Weights of a small transformer language model: LayerNorm before each block.
Each number is 200 + 20 x the weight over its row's rms, rounded and kept within 0 to 999. Layers, rows and columns count from 0. The size before them is the row's rms in percent of the matrix's.

# down: layer 13 MLP down (transposed), 512x128, rms 0.344, rows 65-91, columns 0-127
# up: layer 13 MLP up, 512x128, rms 0.348, rows 66-92, columns 0-127
down65,093,186,197,168,215,160,175,193,228,221,187,170,207,221,179,196,214,189,189,209,202,209,191,203,216,245,195,225,196,210,201,190,194,211,196,190,228,212,206,203,203,211,194,216,211,160,208,213,175,211,198,182,196,204,212,189,212,242,191,155,236,199,198,184,187,225,200,215,190,191,168,203,208,193,252,166,179,217,197,156,185,200,218,160,176,210,189,210,219,198,198,191,277,217,201,212,198,221,181,186,218,236,195,203,201,197,189,194,192,197,179,219,220,238,188,224,185,228,182,239,197,182,198,207,201,180,220,174,194
up66,105,204,207,197,198,215,212,186,202,207,187,196,173,191,217,222,214,182,184,200,193,184,211,187,212,181,200,200,190,198,189,205,207,193,190,237,191,218,198,218,248,190,199,234,189,185,187,210,193,213,173,211,185,203,194,199,203,194,235,200,150,187,175,189,205,187,158,246,212,210,173,213,183,179,209,208,200,250,179,205,183,212,186,201,166,259,190,176,145,222,191,225,239,212,243,223,178,197,189,149,203,203,200,193,211,215,198,231,207,168,205,188,195,189,172,197,196,173,222,219,199,203,209,182,212,176,231,189,209
down66,104,220,203,206,209,191,173,145,207,251,199,224,228,204,205,167,214,180,189,177,166,198,196,264,208,201,209,207,205,205,191,189,197,176,191,189,222,180,207,183,205,229,204,168,192,231,219,217,199,185,222,202,181,198,223,183,172,213,180,189,176,197,163,190,195,185,199,189,204,221,207,219,214,176,179,219,238,194,195,166,231,206,222,191,201,225,209,212,194,166,187,219,153,174,199,188,201,170,183,188,225,203,223,196,211,188,172,199,152,193,199,228,197,201,230,219,192,197,192,209,219,184,167,193,178,185,179,208,195
up67,110,224,205,187,173,216,201,186,189,211,188,191,201,201,233,224,204,203,231,220,203,188,201,219,170,261,209,239,173,222,193,179,216,170,219,178,208,190,216,184,193,214,188,194,179,179,217,214,201,196,184,220,199,204,192,186,174,213,178,188,221,214,174,173,226,181,193,194,223,230,193,164,217,176,221,176,179,199,187,164,198,229,198,198,155,197,200,184,207,168,176,178,183,186,220,203,206,245,210,221,186,210,211,252,195,197,208,225,199,189,234,184,221,198,165,194,194,194,212,230,161,190,194,198,169,186,225,182,204
down67,100,171,215,217,220,212,191,214,193,206,206,158,210,206,183,172,167,208,158,187,221,164,200,193,237,193,198,199,184,205,190,168,195,164,199,220,158,199,182,236,216,185,156,202,165,216,184,195,202,214,165,218,208,224,188,159,167,193,249,226,184,212,207,181,203,231,175,209,220,236,211,196,208,199,210,206,184,194,190,180,201,177,187,220,193,203,206,201,208,188,183,198,208,199,205,189,207,188,235,167,233,198,187,179,208,213,180,164,228,218,232,209,206,192,187,199,177,231,194,212,209,205,230,202,215,157,192,204,204
up68,104,206,198,204,206,259,188,202,251,178,188,206,205,214,225,182,196,174,214,216,199,178,204,201,201,230,180,183,144,176,202,194,191,167,195,195,189,193,193,228,198,197,176,199,187,201,181,207,213,201,196,186,147,195,199,230,218,193,230,188,191,192,232,205,231,195,195,209,202,217,215,180,218,202,214,230,156,216,208,201,195,218,204,216,197,193,219,197,219,177,207,200,218,167,180,172,147,187,249,225,182,187,213,195,211,203,233,217,230,189,240,214,199,219,196,205,190,197,207,202,164,228,212,175,220,202,190,190,222
down68,095,231,190,211,207,197,195,194,238,217,239,184,175,207,225,219,202,200,203,188,203,191,194,198,201,227,162,198,211,213,209,193,192,166,201,207,202,192,213,203,198,228,201,204,201,201,207,192,226,180,179,193,205,178,221,195,249,217,186,206,220,201,201,218,155,213,214,194,194,200,191,180,160,198,201,230,227,220,208,203,207,194,251,174,183,202,195,210,189,186,197,173,227,222,184,217,213,187,163,220,211,190,160,195,246,216,169,204,211,171,240,182,230,190,170,188,190,188,238,169,184,179,214,228,241,204,236,185,209
up69,107,168,174,169,165,216,156,200,192,187,223,218,185,245,198,186,172,188,214,190,223,183,198,189,185,183,195,210,180,186,205,191,199,211,212,217,217,222,205,213,209,223,232,233,194,210,224,203,208,215,180,194,212,251,201,204,204,217,240,206,145,192,185,177,184,192,200,205,226,171,194,230,212,203,184,202,200,194,183,178,205,211,175,212,183,214,184,150,201,158,181,179,196,210,190,208,179,194,237,180,163,202,213,209,202,213,213,217,201,197,227,174,196,165,220,184,216,208,179,161,201,199,211,192,200,246,217,196,214
down69,106,191,191,238,239,223,195,190,203,201,182,202,211,189,193,201,197,176,193,214,230,200,182,205,178,168,169,183,199,199,191,159,192,168,183,215,185,207,224,206,204,213,206,173,214,186,202,220,191,220,214,212,204,217,228,207,211,212,195,180,192,201,190,217,204,174,183,231,185,191,203,185,197,181,216,186,200,178,213,204,230,195,244,181,225,174,213,205,232,211,194,219,199,205,218,222,204,193,189,213,228,177,187,136,213,218,188,175,203,222,210,204,228,276,186,192,201,192,163,228,219,196,232,185,226,184,249,207,198
up70,115,202,229,221,186,186,210,177,214,187,186,213,214,203,181,167,191,206,215,172,229,224,180,213,220,229,211,232,190,203,186,201,191,235,185,197,213,185,189,182,216,177,202,211,215,175,223,184,211,207,217,181,235,228,179,187,187,215,235,193,163,209,236,150,196,166,203,169,181,174,181,202,201,173,197,208,200,231,210,229,204,229,203,189,202,187,185,204,212,203,187,224,211,207,163,207,213,239,195,167,173,222,176,208,179,176,208,224,173,214,213,196,208,187,201,208,155,233,192,184,201,184,168,243,190,202,191,177,182
down70,110,220,215,216,201,158,210,204,205,214,208,187,177,191,232,189,215,203,187,225,185,188,216,228,169,199,206,202,207,224,203,178,174,184,227,196,218,220,251,208,225,194,206,193,214,181,206,231,200,132,208,205,165,188,199,197,214,175,176,205,163,183,180,226,213,226,205,164,192,190,211,197,191,235,205,189,184,227,170,188,207,192,200,154,175,203,194,208,205,224,217,185,178,192,189,210,194,219,201,221,208,195,195,210,223,188,152,204,203,194,210,211,220,194,222,211,197,153,220,200,199,228,194,208,183,208,210,234,148
up71,099,187,188,160,173,182,204,170,188,208,246,196,184,225,192,197,204,178,199,214,169,174,207,208,207,182,220,211,211,189,197,204,200,200,188,175,198,158,181,186,199,226,213,183,224,201,168,213,171,182,206,214,200,204,225,211,216,209,220,151,192,225,237,217,192,171,183,228,199,204,232,213,205,170,188,209,196,178,164,206,181,181,222,215,197,183,202,183,222,182,217,220,211,193,188,216,242,192,218,227,241,235,192,199,208,173,234,203,194,203,184,183,187,224,190,190,198,238,214,195,207,225,156,201,225,238,184,189,216
down71,107,238,210,234,207,226,212,192,196,187,227,195,240,203,210,186,215,228,198,184,197,181,220,214,220,182,212,166,174,226,202,198,212,177,212,234,192,206,196,215,216,207,203,226,199,188,173,224,232,228,218,205,208,226,195,229,204,183,206,246,214,221,210,173,214,200,168,204,209,189,190,200,167,237,233,204,226,210,181,203,209,234,221,199,227,209,245,203,188,239,177,171,185,215,180,206,191,196,202,198,204,185,184,219,243,212,233,185,216,212,241,211,211,219,177,213,188,207,208,212,183,188,176,220,165,204,209,218,227
up72,096,228,216,203,190,165,167,192,173,155,195,214,180,202,201,203,183,204,206,177,188,209,251,227,203,210,173,254,212,209,206,226,262,234,195,222,190,197,191,207,227,202,221,197,152,173,169,200,193,216,212,173,206,199,214,204,177,211,212,214,234,190,174,175,220,195,218,181,181,155,199,190,219,221,177,192,217,177,199,197,225,206,195,200,203,199,199,220,187,213,211,202,223,206,203,227,165,197,201,209,205,192,212,231,223,190,179,174,194,213,200,181,212,184,181,196,180,173,215,195,205,238,207,184,188,180,219,226,183
down72,095,200,177,152,222,190,224,178,176,201,183,199,179,193,216,237,214,215,205,181,204,199,173,182,202,192,189,193,179,225,198,208,206,221,172,209,190,226,217,200,180,186,195,210,221,218,215,210,199,237,197,173,207,203,165,184,166,176,169,187,197,212,194,235,181,150,192,208,199,198,173,232,194,166,214,185,215,233,194,219,234,252,210,199,208,206,191,220,182,203,201,201,180,194,227,184,203,210,209,181,226,166,210,184,220,172,200,162,185,173,202,206,184,213,189,196,198,202,188,183,183,221,208,224,224,200,217,157,251
up73,106,190,184,204,203,211,191,176,183,183,221,203,219,200,183,220,198,187,192,162,175,214,220,207,208,227,197,176,215,183,172,222,210,221,204,177,237,210,160,201,231,184,206,190,200,251,192,178,257,204,175,139,209,206,217,185,230,216,211,226,191,217,178,179,181,241,191,225,180,214,212,183,174,214,215,207,209,183,199,173,202,213,225,203,197,226,186,189,180,202,197,199,195,206,155,209,211,191,205,174,177,173,205,193,175,231,214,198,214,190,196,213,229,199,170,168,212,180,204,219,244,199,227,215,218,197,213,195,201
down73,105,199,204,194,172,205,197,200,195,176,194,171,223,184,222,223,196,205,190,231,204,195,213,192,236,215,199,214,182,183,183,198,204,203,209,235,182,158,169,213,196,159,186,229,194,182,164,191,223,238,202,223,215,222,157,195,203,183,190,224,224,201,196,186,180,209,217,217,192,204,212,234,205,192,187,209,166,241,206,171,179,225,229,218,214,216,168,207,200,191,204,191,204,196,206,206,203,234,201,194,151,207,149,232,221,188,189,172,206,181,194,198,186,192,160,218,171,223,220,180,207,222,202,198,180,178,223,181,170
up74,090,194,206,177,207,207,210,185,200,218,200,229,208,196,211,182,215,198,197,266,201,185,228,234,207,202,186,188,211,209,240,174,196,203,173,221,200,201,196,129,200,185,249,210,193,194,185,208,193,201,157,178,206,185,158,196,147,212,196,198,187,223,220,184,180,198,206,203,187,194,177,212,206,204,214,209,211,226,195,201,185,193,200,243,206,212,210,184,168,201,223,216,205,189,205,216,155,198,181,198,191,205,249,192,171,183,220,179,192,205,221,180,199,192,189,192,173,234,208,188,189,204,179,214,202,216,244,190,216
down74,107,189,211,180,212,153,172,225,212,213,183,189,188,211,183,196,202,205,224,213,202,205,193,185,209,257,177,198,187,188,215,216,183,217,179,182,190,212,211,189,182,164,217,221,177,187,190,195,216,174,191,245,194,224,191,209,234,194,202,164,162,188,192,218,209,224,200,191,214,200,176,169,176,162,196,223,237,177,180,198,226,202,189,205,188,221,219,194,192,205,211,216,188,189,192,228,184,176,195,206,193,208,214,211,220,215,209,257,237,205,215,187,212,194,203,203,215,200,227,165,179,190,183,199,173,255,222,234,215
up75,088,169,220,173,220,173,218,214,186,185,187,216,175,188,176,165,197,201,179,164,182,208,200,217,195,207,198,209,201,207,193,208,201,217,206,198,211,196,215,172,195,207,185,182,200,210,199,241,199,187,232,185,158,179,211,226,197,178,200,172,225,225,212,225,227,213,176,183,179,212,219,235,189,212,202,190,216,193,204,209,221,224,176,201,221,196,197,188,188,182,179,171,200,209,224,247,120,223,231,181,230,230,181,219,192,174,189,206,214,189,192,214,177,147,191,223,227,201,185,199,205,204,204,218,210,208,207,186,223
down75,114,192,213,187,197,211,189,217,191,223,182,264,186,193,171,152,228,191,208,191,196,214,203,195,200,178,195,184,166,218,167,220,234,179,229,174,176,158,151,216,212,213,196,204,170,186,185,199,192,189,202,218,212,199,182,195,233,215,212,236,207,245,207,170,184,201,197,222,208,184,210,214,169,169,184,204,199,206,224,215,209,188,179,205,194,211,222,180,185,215,186,189,181,208,172,233,168,219,213,242,173,192,203,195,193,205,201,200,174,190,202,186,176,175,194,188,192,208,197,208,232,211,174,198,212,231,222,209,173
up76,114,228,224,189,171,185,182,205,183,224,216,189,205,191,192,218,257,220,209,178,234,177,203,187,207,219,229,235,224,178,224,178,194,167,223,185,185,188,215,197,228,195,210,210,194,218,148,177,202,196,197,220,186,172,197,260,209,205,184,210,195,187,202,165,226,169,201,181,230,204,187,213,187,159,180,205,174,205,224,208,210,213,220,195,212,172,197,237,191,182,220,197,188,198,224,204,196,184,203,195,214,160,208,172,215,221,218,196,211,203,197,220,177,204,237,184,181,197,209,191,215,205,205,159,180,177,206,195,218
down76,129,207,170,216,203,206,266,193,235,199,205,214,226,219,190,223,204,189,205,232,239,199,216,207,195,203,203,228,203,197,179,201,180,183,222,224,215,194,199,223,166,194,204,163,220,216,180,198,173,189,207,182,172,190,169,225,225,213,224,191,227,229,205,187,207,213,199,197,225,197,181,181,198,202,203,219,193,223,209,232,250,215,180,225,178,206,184,189,191,200,188,187,215,169,195,232,174,195,215,213,186,193,216,219,221,194,178,201,181,192,156,176,170,193,200,175,148,166,206,197,188,228,229,220,180,190,192,205,202
up77,111,162,185,211,181,198,197,230,204,228,199,209,185,226,169,167,149,202,217,157,164,188,204,199,205,191,198,209,205,169,199,191,187,161,210,167,221,175,196,168,187,163,258,185,195,209,190,203,177,209,182,189,201,217,174,207,195,182,208,241,202,201,186,225,204,206,202,181,200,184,228,172,186,190,141,188,196,203,191,167,223,228,224,238,224,221,189,223,219,236,190,200,212,200,194,201,217,200,207,195,194,188,201,229,221,170,199,202,199,219,197,203,191,204,215,229,203,187,214,198,208,221,210,217,181,226,214,202,221
down77,112,189,216,218,229,224,201,190,202,179,212,184,218,192,186,197,206,194,208,220,215,184,201,219,206,221,195,172,200,210,158,211,159,194,218,216,225,190,203,194,193,237,141,201,213,183,201,234,189,185,203,209,192,181,217,193,175,190,207,199,209,207,215,245,182,217,203,157,222,209,236,212,196,192,200,217,215,186,207,220,203,224,217,171,154,169,185,186,231,174,247,192,185,212,224,191,183,203,211,222,178,174,214,209,213,216,165,207,188,201,199,218,223,186,188,167,172,190,238,229,231,221,166,215,213,193,181,195,210
up78,115,184,204,182,186,195,191,170,178,175,211,210,212,208,212,224,157,192,247,211,208,212,201,202,143,221,200,215,224,164,192,190,212,177,177,212,213,208,180,210,217,174,192,224,189,189,168,218,192,160,198,190,195,233,193,209,166,225,213,192,244,180,201,208,184,237,167,185,205,189,204,208,218,236,154,204,197,195,200,191,191,178,183,175,198,214,207,190,202,163,184,183,233,225,194,208,172,224,198,189,182,226,222,200,208,182,210,205,213,229,213,172,229,201,210,181,179,199,172,183,191,164,218,194,230,198,182,199,180
down78,111,196,220,209,201,163,193,199,216,191,197,205,209,194,173,215,182,228,194,178,212,196,215,215,186,155,200,212,172,223,199,200,178,226,187,242,159,179,230,234,183,190,152,192,184,193,191,237,152,214,170,183,180,212,209,176,188,207,215,185,177,240,225,199,205,181,198,204,202,201,192,212,192,156,223,201,204,239,199,176,162,207,187,232,191,193,182,192,234,234,200,182,217,217,193,201,200,209,232,169,185,199,195,201,196,216,210,203,217,202,191,206,191,253,222,195,187,177,194,158,211,222,200,190,196,181,212,190,197
up79,098,236,199,186,212,194,205,214,220,173,220,197,167,186,184,176,201,165,199,240,213,233,213,203,169,180,201,213,226,215,171,199,189,184,213,229,171,210,213,198,226,196,152,183,196,195,202,196,133,225,210,218,185,194,213,221,190,179,192,200,188,210,195,204,220,209,208,246,197,231,217,201,209,234,214,181,176,201,229,198,193,171,212,263,212,195,209,212,197,177,208,183,197,191,176,201,200,204,224,216,181,223,193,198,230,178,171,209,176,199,220,184,162,216,227,205,184,209,193,204,198,198,186,168,208,228,178,208,194
down79,070,162,205,193,207,216,219,196,192,188,212,225,190,177,197,187,184,210,219,174,214,191,203,171,225,234,190,195,209,190,198,220,188,203,178,207,215,207,199,196,202,183,214,229,184,184,195,182,250,196,189,203,174,188,173,208,163,171,187,198,234,154,201,181,125,180,214,188,192,177,186,188,217,188,169,243,197,212,188,174,176,213,213,173,183,193,180,171,193,211,193,170,205,203,205,174,200,184,191,202,207,215,196,225,220,217,228,217,222,209,194,186,219,221,202,187,178,203,212,183,160,212,206,226,214,160,195,154,205
up80,104,196,187,224,194,191,176,207,232,188,227,209,168,218,178,180,182,197,216,212,223,212,187,222,182,188,195,214,223,159,222,212,230,194,187,162,220,195,170,153,164,214,208,221,188,213,187,218,179,221,194,185,165,208,212,180,221,186,206,202,200,168,223,205,210,200,226,185,189,194,207,193,229,147,180,191,183,204,183,183,211,209,232,205,207,197,200,207,182,210,227,190,201,208,192,203,198,188,227,179,197,204,203,214,206,206,214,179,168,190,213,245,231,209,222,218,197,152,164,221,170,181,219,227,189,215,229,242,206
down80,116,190,164,212,204,197,211,192,222,203,182,204,208,192,191,185,199,219,181,242,178,200,191,224,192,161,207,225,201,261,218,205,168,161,197,196,193,178,197,209,165,203,165,216,194,214,189,155,230,198,219,164,194,222,203,216,175,215,180,201,182,183,210,186,222,221,239,196,203,186,194,197,212,205,153,180,196,194,189,196,196,177,203,219,218,232,222,198,192,172,205,195,158,193,220,189,183,184,212,183,203,200,214,244,191,240,200,182,203,181,180,229,199,164,167,217,202,218,190,172,180,217,180,206,187,193,185,218,190
up81,107,201,227,199,198,216,161,201,201,210,188,206,214,204,192,175,207,187,193,201,194,211,198,183,220,221,175,211,202,213,221,209,181,179,232,206,176,154,184,229,203,186,211,195,200,200,194,209,193,224,194,209,212,189,202,229,199,192,213,221,252,222,167,241,169,173,213,204,190,210,198,210,185,173,174,193,224,179,221,206,172,202,223,194,195,214,232,217,170,178,217,182,205,225,210,190,230,203,201,202,238,206,202,205,152,226,216,166,211,219,192,201,149,207,158,174,211,180,210,224,172,176,154,209,200,185,199,235,214
down81,092,180,201,204,175,216,202,174,237,216,199,213,231,186,182,240,214,210,209,175,227,190,189,177,197,177,199,225,231,199,198,184,194,211,192,223,212,180,210,173,200,214,227,206,188,214,240,184,184,225,219,214,194,186,194,229,195,208,151,195,206,187,165,176,193,193,234,188,252,193,166,154,189,242,250,182,224,236,184,186,217,210,215,193,202,193,196,181,223,222,196,189,214,183,205,218,211,183,199,195,209,187,198,198,223,160,178,198,193,178,195,201,216,230,191,196,202,210,196,210,189,190,222,217,218,209,228,206,156
up82,108,212,219,179,186,188,221,188,198,198,178,201,182,188,208,172,203,188,198,198,198,226,203,207,242,208,212,190,245,221,235,232,208,175,206,216,200,224,189,187,181,203,193,198,220,190,210,170,203,221,242,161,175,185,219,207,221,180,205,144,209,200,195,211,190,247,175,202,227,168,199,199,202,227,166,218,193,159,186,226,227,233,225,174,206,237,189,185,167,190,193,196,186,192,224,226,212,202,205,201,193,241,226,177,215,170,198,217,191,198,206,209,208,210,171,211,221,209,187,214,201,217,197,166,170,224,199,204,190
down82,114,218,220,218,230,209,194,194,183,229,209,203,168,185,229,216,239,197,167,219,219,201,197,190,201,212,201,181,218,193,182,151,202,192,221,208,203,184,193,213,226,208,212,222,196,206,204,210,185,169,211,195,182,185,210,207,209,203,189,189,222,212,195,204,183,215,179,202,230,219,184,183,200,246,172,210,220,185,184,209,173,192,221,160,228,179,212,209,192,207,225,214,192,189,185,162,145,178,201,210,231,191,188,164,231,212,204,210,207,203,203,173,201,170,239,183,234,216,170,228,181,167,239,210,186,177,174,201,178
up83,094,163,211,173,205,202,206,161,209,209,233,156,204,165,215,189,184,208,239,193,198,209,242,220,186,213,220,192,179,210,196,228,194,168,230,177,203,208,209,192,151,184,237,185,209,179,206,181,229,190,231,199,189,189,198,192,204,258,196,167,229,209,195,172,184,200,208,188,210,204,203,223,170,187,194,210,208,206,211,212,172,162,246,226,184,184,192,213,211,176,212,203,208,195,208,222,184,191,188,205,185,214,198,218,179,216,196,221,229,164,235,220,213,227,203,192,207,201,216,203,224,174,212,193,181,214,191,177,197
down83,086,229,212,186,215,185,199,206,207,202,190,187,228,252,218,172,207,202,186,207,182,187,184,200,199,228,204,179,174,168,204,202,227,171,154,196,190,222,207,215,217,184,194,193,179,202,188,202,188,177,169,172,216,199,211,207,213,146,235,229,191,199,204,231,219,172,162,190,227,181,204,172,194,201,216,208,220,209,224,228,201,179,212,176,185,180,231,209,203,200,186,197,221,197,184,197,235,201,203,200,207,171,182,171,188,200,206,205,213,153,213,212,178,236,203,227,174,209,213,205,207,240,209,205,224,158,230,222,193
up84,092,176,201,206,188,211,204,187,204,214,206,195,200,214,235,217,207,207,201,199,204,145,195,197,220,192,177,188,203,191,230,183,237,183,236,185,217,235,187,208,193,178,206,201,199,183,207,250,202,202,225,177,209,229,189,196,216,193,224,203,232,184,213,246,177,179,205,186,180,174,178,211,211,209,183,150,222,220,186,176,206,242,206,194,199,162,225,217,222,229,187,159,222,193,189,200,226,181,195,226,167,225,190,219,196,192,200,180,168,211,196,202,233,205,206,190,195,204,183,185,215,227,179,185,150,194,213,204,215
down84,091,207,203,217,225,181,202,184,196,195,172,181,196,193,212,166,194,237,164,195,190,225,179,216,215,204,201,209,207,229,206,225,191,171,189,216,189,188,186,200,205,207,171,188,177,213,198,160,175,212,185,199,202,227,207,203,153,186,216,170,231,232,217,194,186,185,224,230,175,212,162,195,215,206,217,201,183,200,250,196,220,204,254,219,162,215,201,181,209,155,155,214,193,185,169,200,192,193,217,189,219,214,209,152,199,192,207,199,199,188,212,201,219,223,191,180,183,248,219,194,199,191,207,188,203,227,209,200,203
up85,095,236,189,230,201,225,199,194,206,196,225,217,201,224,210,189,194,182,174,231,189,238,179,181,230,197,182,234,193,170,202,183,223,190,207,188,213,201,202,173,202,229,191,184,205,205,210,192,215,198,203,195,202,216,221,233,144,180,202,186,197,190,200,236,200,196,216,175,226,211,216,196,212,160,201,192,214,206,192,191,222,203,169,178,246,228,185,254,205,184,193,134,209,196,181,206,209,196,216,230,200,189,189,203,159,216,219,198,199,197,205,223,208,230,180,183,213,222,234,188,206,155,182,215,194,192,203,195,186
down85,096,205,188,202,208,200,189,244,205,222,182,193,178,204,189,161,195,148,166,168,165,211,233,203,222,208,187,179,149,224,185,152,203,200,202,194,193,216,213,202,172,188,246,209,223,206,234,209,198,180,217,227,232,209,209,191,227,201,180,221,221,233,196,211,201,208,195,237,197,204,209,211,179,198,211,188,237,200,202,199,196,196,224,203,221,214,186,216,212,206,184,184,182,197,197,198,193,205,204,172,187,178,199,168,182,262,223,217,191,189,199,225,207,199,212,204,169,201,211,207,181,218,202,169,181,226,217,173,217
up86,107,220,224,196,210,168,156,199,197,206,200,218,211,200,155,190,206,186,200,162,183,201,162,187,193,179,206,208,217,200,172,187,200,200,183,198,228,164,221,202,204,192,202,209,208,241,198,234,198,203,177,188,169,193,227,212,170,171,203,163,230,215,241,228,246,236,186,182,168,205,193,193,219,198,213,169,173,191,198,176,182,214,222,179,191,172,216,217,204,213,206,185,196,185,213,219,215,191,226,197,237,242,196,207,199,191,189,179,212,190,227,216,223,197,200,211,202,232,187,201,236,243,188,201,215,191,188,202,198
down86,090,194,195,199,179,195,213,203,194,233,208,220,203,199,194,220,188,207,227,209,204,209,181,171,194,182,216,215,202,206,173,206,194,200,191,240,237,177,239,220,167,210,228,184,189,184,175,204,193,216,199,176,227,163,234,195,221,208,200,216,226,227,248,223,203,164,174,228,215,206,219,204,191,175,229,187,209,193,205,164,220,170,185,183,221,185,173,182,194,178,200,239,200,189,215,224,200,195,209,195,210,172,181,187,184,210,216,200,195,192,165,220,207,250,192,184,194,161,174,236,220,213,188,180,201,228,168,197,220
up87,099,202,178,187,177,238,249,180,201,208,200,224,175,205,208,246,236,205,212,173,213,154,212,218,173,172,191,228,148,197,212,194,167,224,179,179,206,193,189,212,223,206,231,196,189,200,158,203,201,216,212,171,206,214,184,193,163,202,185,207,178,221,230,209,206,183,203,213,217,175,229,182,191,217,201,221,183,180,212,193,215,195,203,194,223,209,235,174,182,194,192,224,216,196,203,185,217,190,222,212,204,207,190,191,184,202,219,187,208,197,141,201,186,181,200,186,214,238,147,217,215,198,199,182,192,205,212,199,204
down87,100,222,203,184,189,221,172,204,198,227,212,178,184,199,182,193,187,189,242,194,202,195,189,198,241,197,202,174,217,173,204,194,230,213,191,183,194,197,215,189,240,206,235,229,212,228,220,216,207,195,204,220,190,149,181,191,206,183,204,210,227,200,174,221,228,207,222,183,214,244,202,225,170,224,192,214,222,227,195,197,242,201,223,183,162,237,188,192,198,208,179,191,232,207,165,215,199,218,191,219,217,163,197,190,223,222,199,206,194,213,211,197,198,218,219,183,165,143,224,180,206,178,189,194,200,199,203,223,223
up88,102,164,201,189,191,221,199,189,191,190,210,201,184,203,192,183,225,209,166,181,184,156,218,182,212,170,201,177,209,212,209,216,195,218,199,175,223,158,209,205,188,191,212,205,209,215,209,209,188,160,204,216,199,137,233,240,219,178,214,214,220,206,219,213,228,178,209,199,160,214,230,228,182,174,179,193,186,245,209,188,170,194,205,173,217,172,197,191,199,211,189,214,181,197,200,218,201,222,168,177,204,217,205,206,163,174,187,198,202,210,209,253,192,206,192,202,175,213,195,178,186,195,191,172,222,209,234,178,226
down88,110,199,164,205,193,168,203,191,205,171,180,190,215,208,176,211,200,213,223,190,203,230,218,239,176,181,190,197,207,201,190,202,189,190,190,212,173,177,167,162,165,188,177,185,214,227,202,188,190,170,179,175,205,245,205,174,162,152,200,201,164,204,181,202,175,164,168,192,183,186,207,190,199,211,216,160,203,166,169,223,209,155,190,182,214,194,188,194,167,193,180,183,216,178,172,188,186,178,197,221,191,192,179,193,199,191,182,194,199,238,206,183,222,220,185,171,204,184,190,208,186,199,212,232,180,187,177,213,191
up89,080,185,223,189,173,191,208,191,215,175,202,198,205,232,194,241,227,188,173,167,220,208,198,199,210,185,183,211,214,221,203,198,227,164,170,218,206,182,211,179,188,197,203,164,218,217,182,221,192,176,170,247,200,229,195,201,219,202,183,156,210,230,226,176,221,205,189,203,216,220,146,205,215,191,216,247,212,192,207,150,193,197,212,230,237,216,175,198,197,189,190,198,215,177,258,199,203,194,172,212,199,204,203,217,207,199,206,183,211,188,202,227,192,225,206,175,199,212,210,211,182,201,195,211,182,168,195,181,175
down89,081,217,194,246,207,201,183,210,214,199,230,201,194,232,206,174,175,185,190,185,183,204,197,197,218,197,215,214,230,243,223,218,221,221,189,219,216,192,209,212,162,196,227,204,234,205,216,177,208,172,179,189,227,220,200,197,190,218,167,191,230,249,183,211,197,192,178,218,233,190,187,173,214,218,185,174,229,174,191,206,212,198,212,189,190,183,217,180,204,180,184,176,140,189,236,215,183,224,201,227,207,177,190,201,218,174,178,198,159,211,176,171,211,203,206,213,182,185,211,194,220,227,210,228,224,203,181,226,208
up90,095,214,203,228,190,197,194,185,180,185,211,210,234,158,218,212,211,204,195,190,195,198,178,230,173,197,237,197,198,242,208,199,189,172,174,207,186,205,187,219,199,201,211,199,184,185,202,205,191,196,205,192,224,187,157,208,203,212,188,192,221,211,193,207,213,181,208,190,181,229,217,203,137,186,195,222,182,168,183,180,184,217,181,198,228,217,217,167,177,225,197,202,199,206,202,193,224,217,189,191,243,187,233,206,180,234,206,209,242,172,183,180,187,212,187,188,186,228,230,230,168,217,160,194,172,181,210,150,184
down90,106,206,185,194,211,181,201,183,224,157,222,172,219,214,226,191,207,243,197,214,212,208,197,199,202,153,196,181,229,189,181,202,209,222,212,213,213,197,210,174,204,222,195,201,223,211,226,184,235,187,199,195,199,199,192,189,194,207,221,216,198,219,225,226,193,182,179,177,222,194,171,197,211,173,179,170,243,203,186,207,199,206,188,191,182,194,212,160,229,198,247,203,222,199,205,214,178,223,255,179,194,172,229,190,245,181,162,186,182,202,200,179,224,145,207,197,227,227,174,201,203,197,199,212,205,213,215,203,205
up91,093,230,201,200,205,189,183,186,211,220,175,215,212,162,206,211,189,205,181,207,180,235,228,256,174,202,233,195,205,197,212,192,210,190,200,201,184,204,176,186,213,188,199,190,204,171,201,218,174,158,209,214,186,186,190,213,214,202,210,219,244,197,202,172,206,235,224,208,190,192,213,214,180,198,187,208,190,222,190,165,143,208,180,215,209,227,204,209,183,198,151,235,148,197,228,195,208,206,185,224,207,204,186,240,210,158,206,192,208,219,196,227,199,240,182,192,195,176,198,208,183,206,207,165,190,191,203,227,220
down91,095,196,182,219,224,171,224,219,216,203,202,166,213,228,197,193,245,203,221,208,210,212,210,186,204,227,169,225,196,218,174,205,184,202,211,222,213,191,212,159,197,198,205,230,204,204,160,177,207,145,158,193,183,215,158,178,192,172,207,191,206,217,216,190,176,191,184,184,219,215,232,195,172,177,184,237,201,193,194,224,222,169,164,196,176,221,187,180,166,193,192,184,216,187,220,182,208,182,202,201,195,191,211,190,223,195,211,206,244,227,170,189,202,194,208,185,192,223,197,173,170,181,212,230,229,207,212,191,178
up92,106,244,210,238,186,180,204,199,167,198,224,180,222,180,206,193,208,223,189,186,220,207,207,187,174,183,228,189,221,204,204,214,210,204,222,199,190,210,207,173,220,170,221,185,181,186,205,167,226,178,227,206,258,203,183,190,187,208,233,206,208,174,213,199,180,177,203,218,215,198,196,214,180,193,151,170,219,222,205,198,172,204,213,208,180,173,205,186,194,174,222,199,180,174,219,214,200,207,211,194,174,217,223,197,193,240,222,158,216,202,201,211,217,208,209,179,162,209,200,208,158,204,217,200,201,200,196,265,180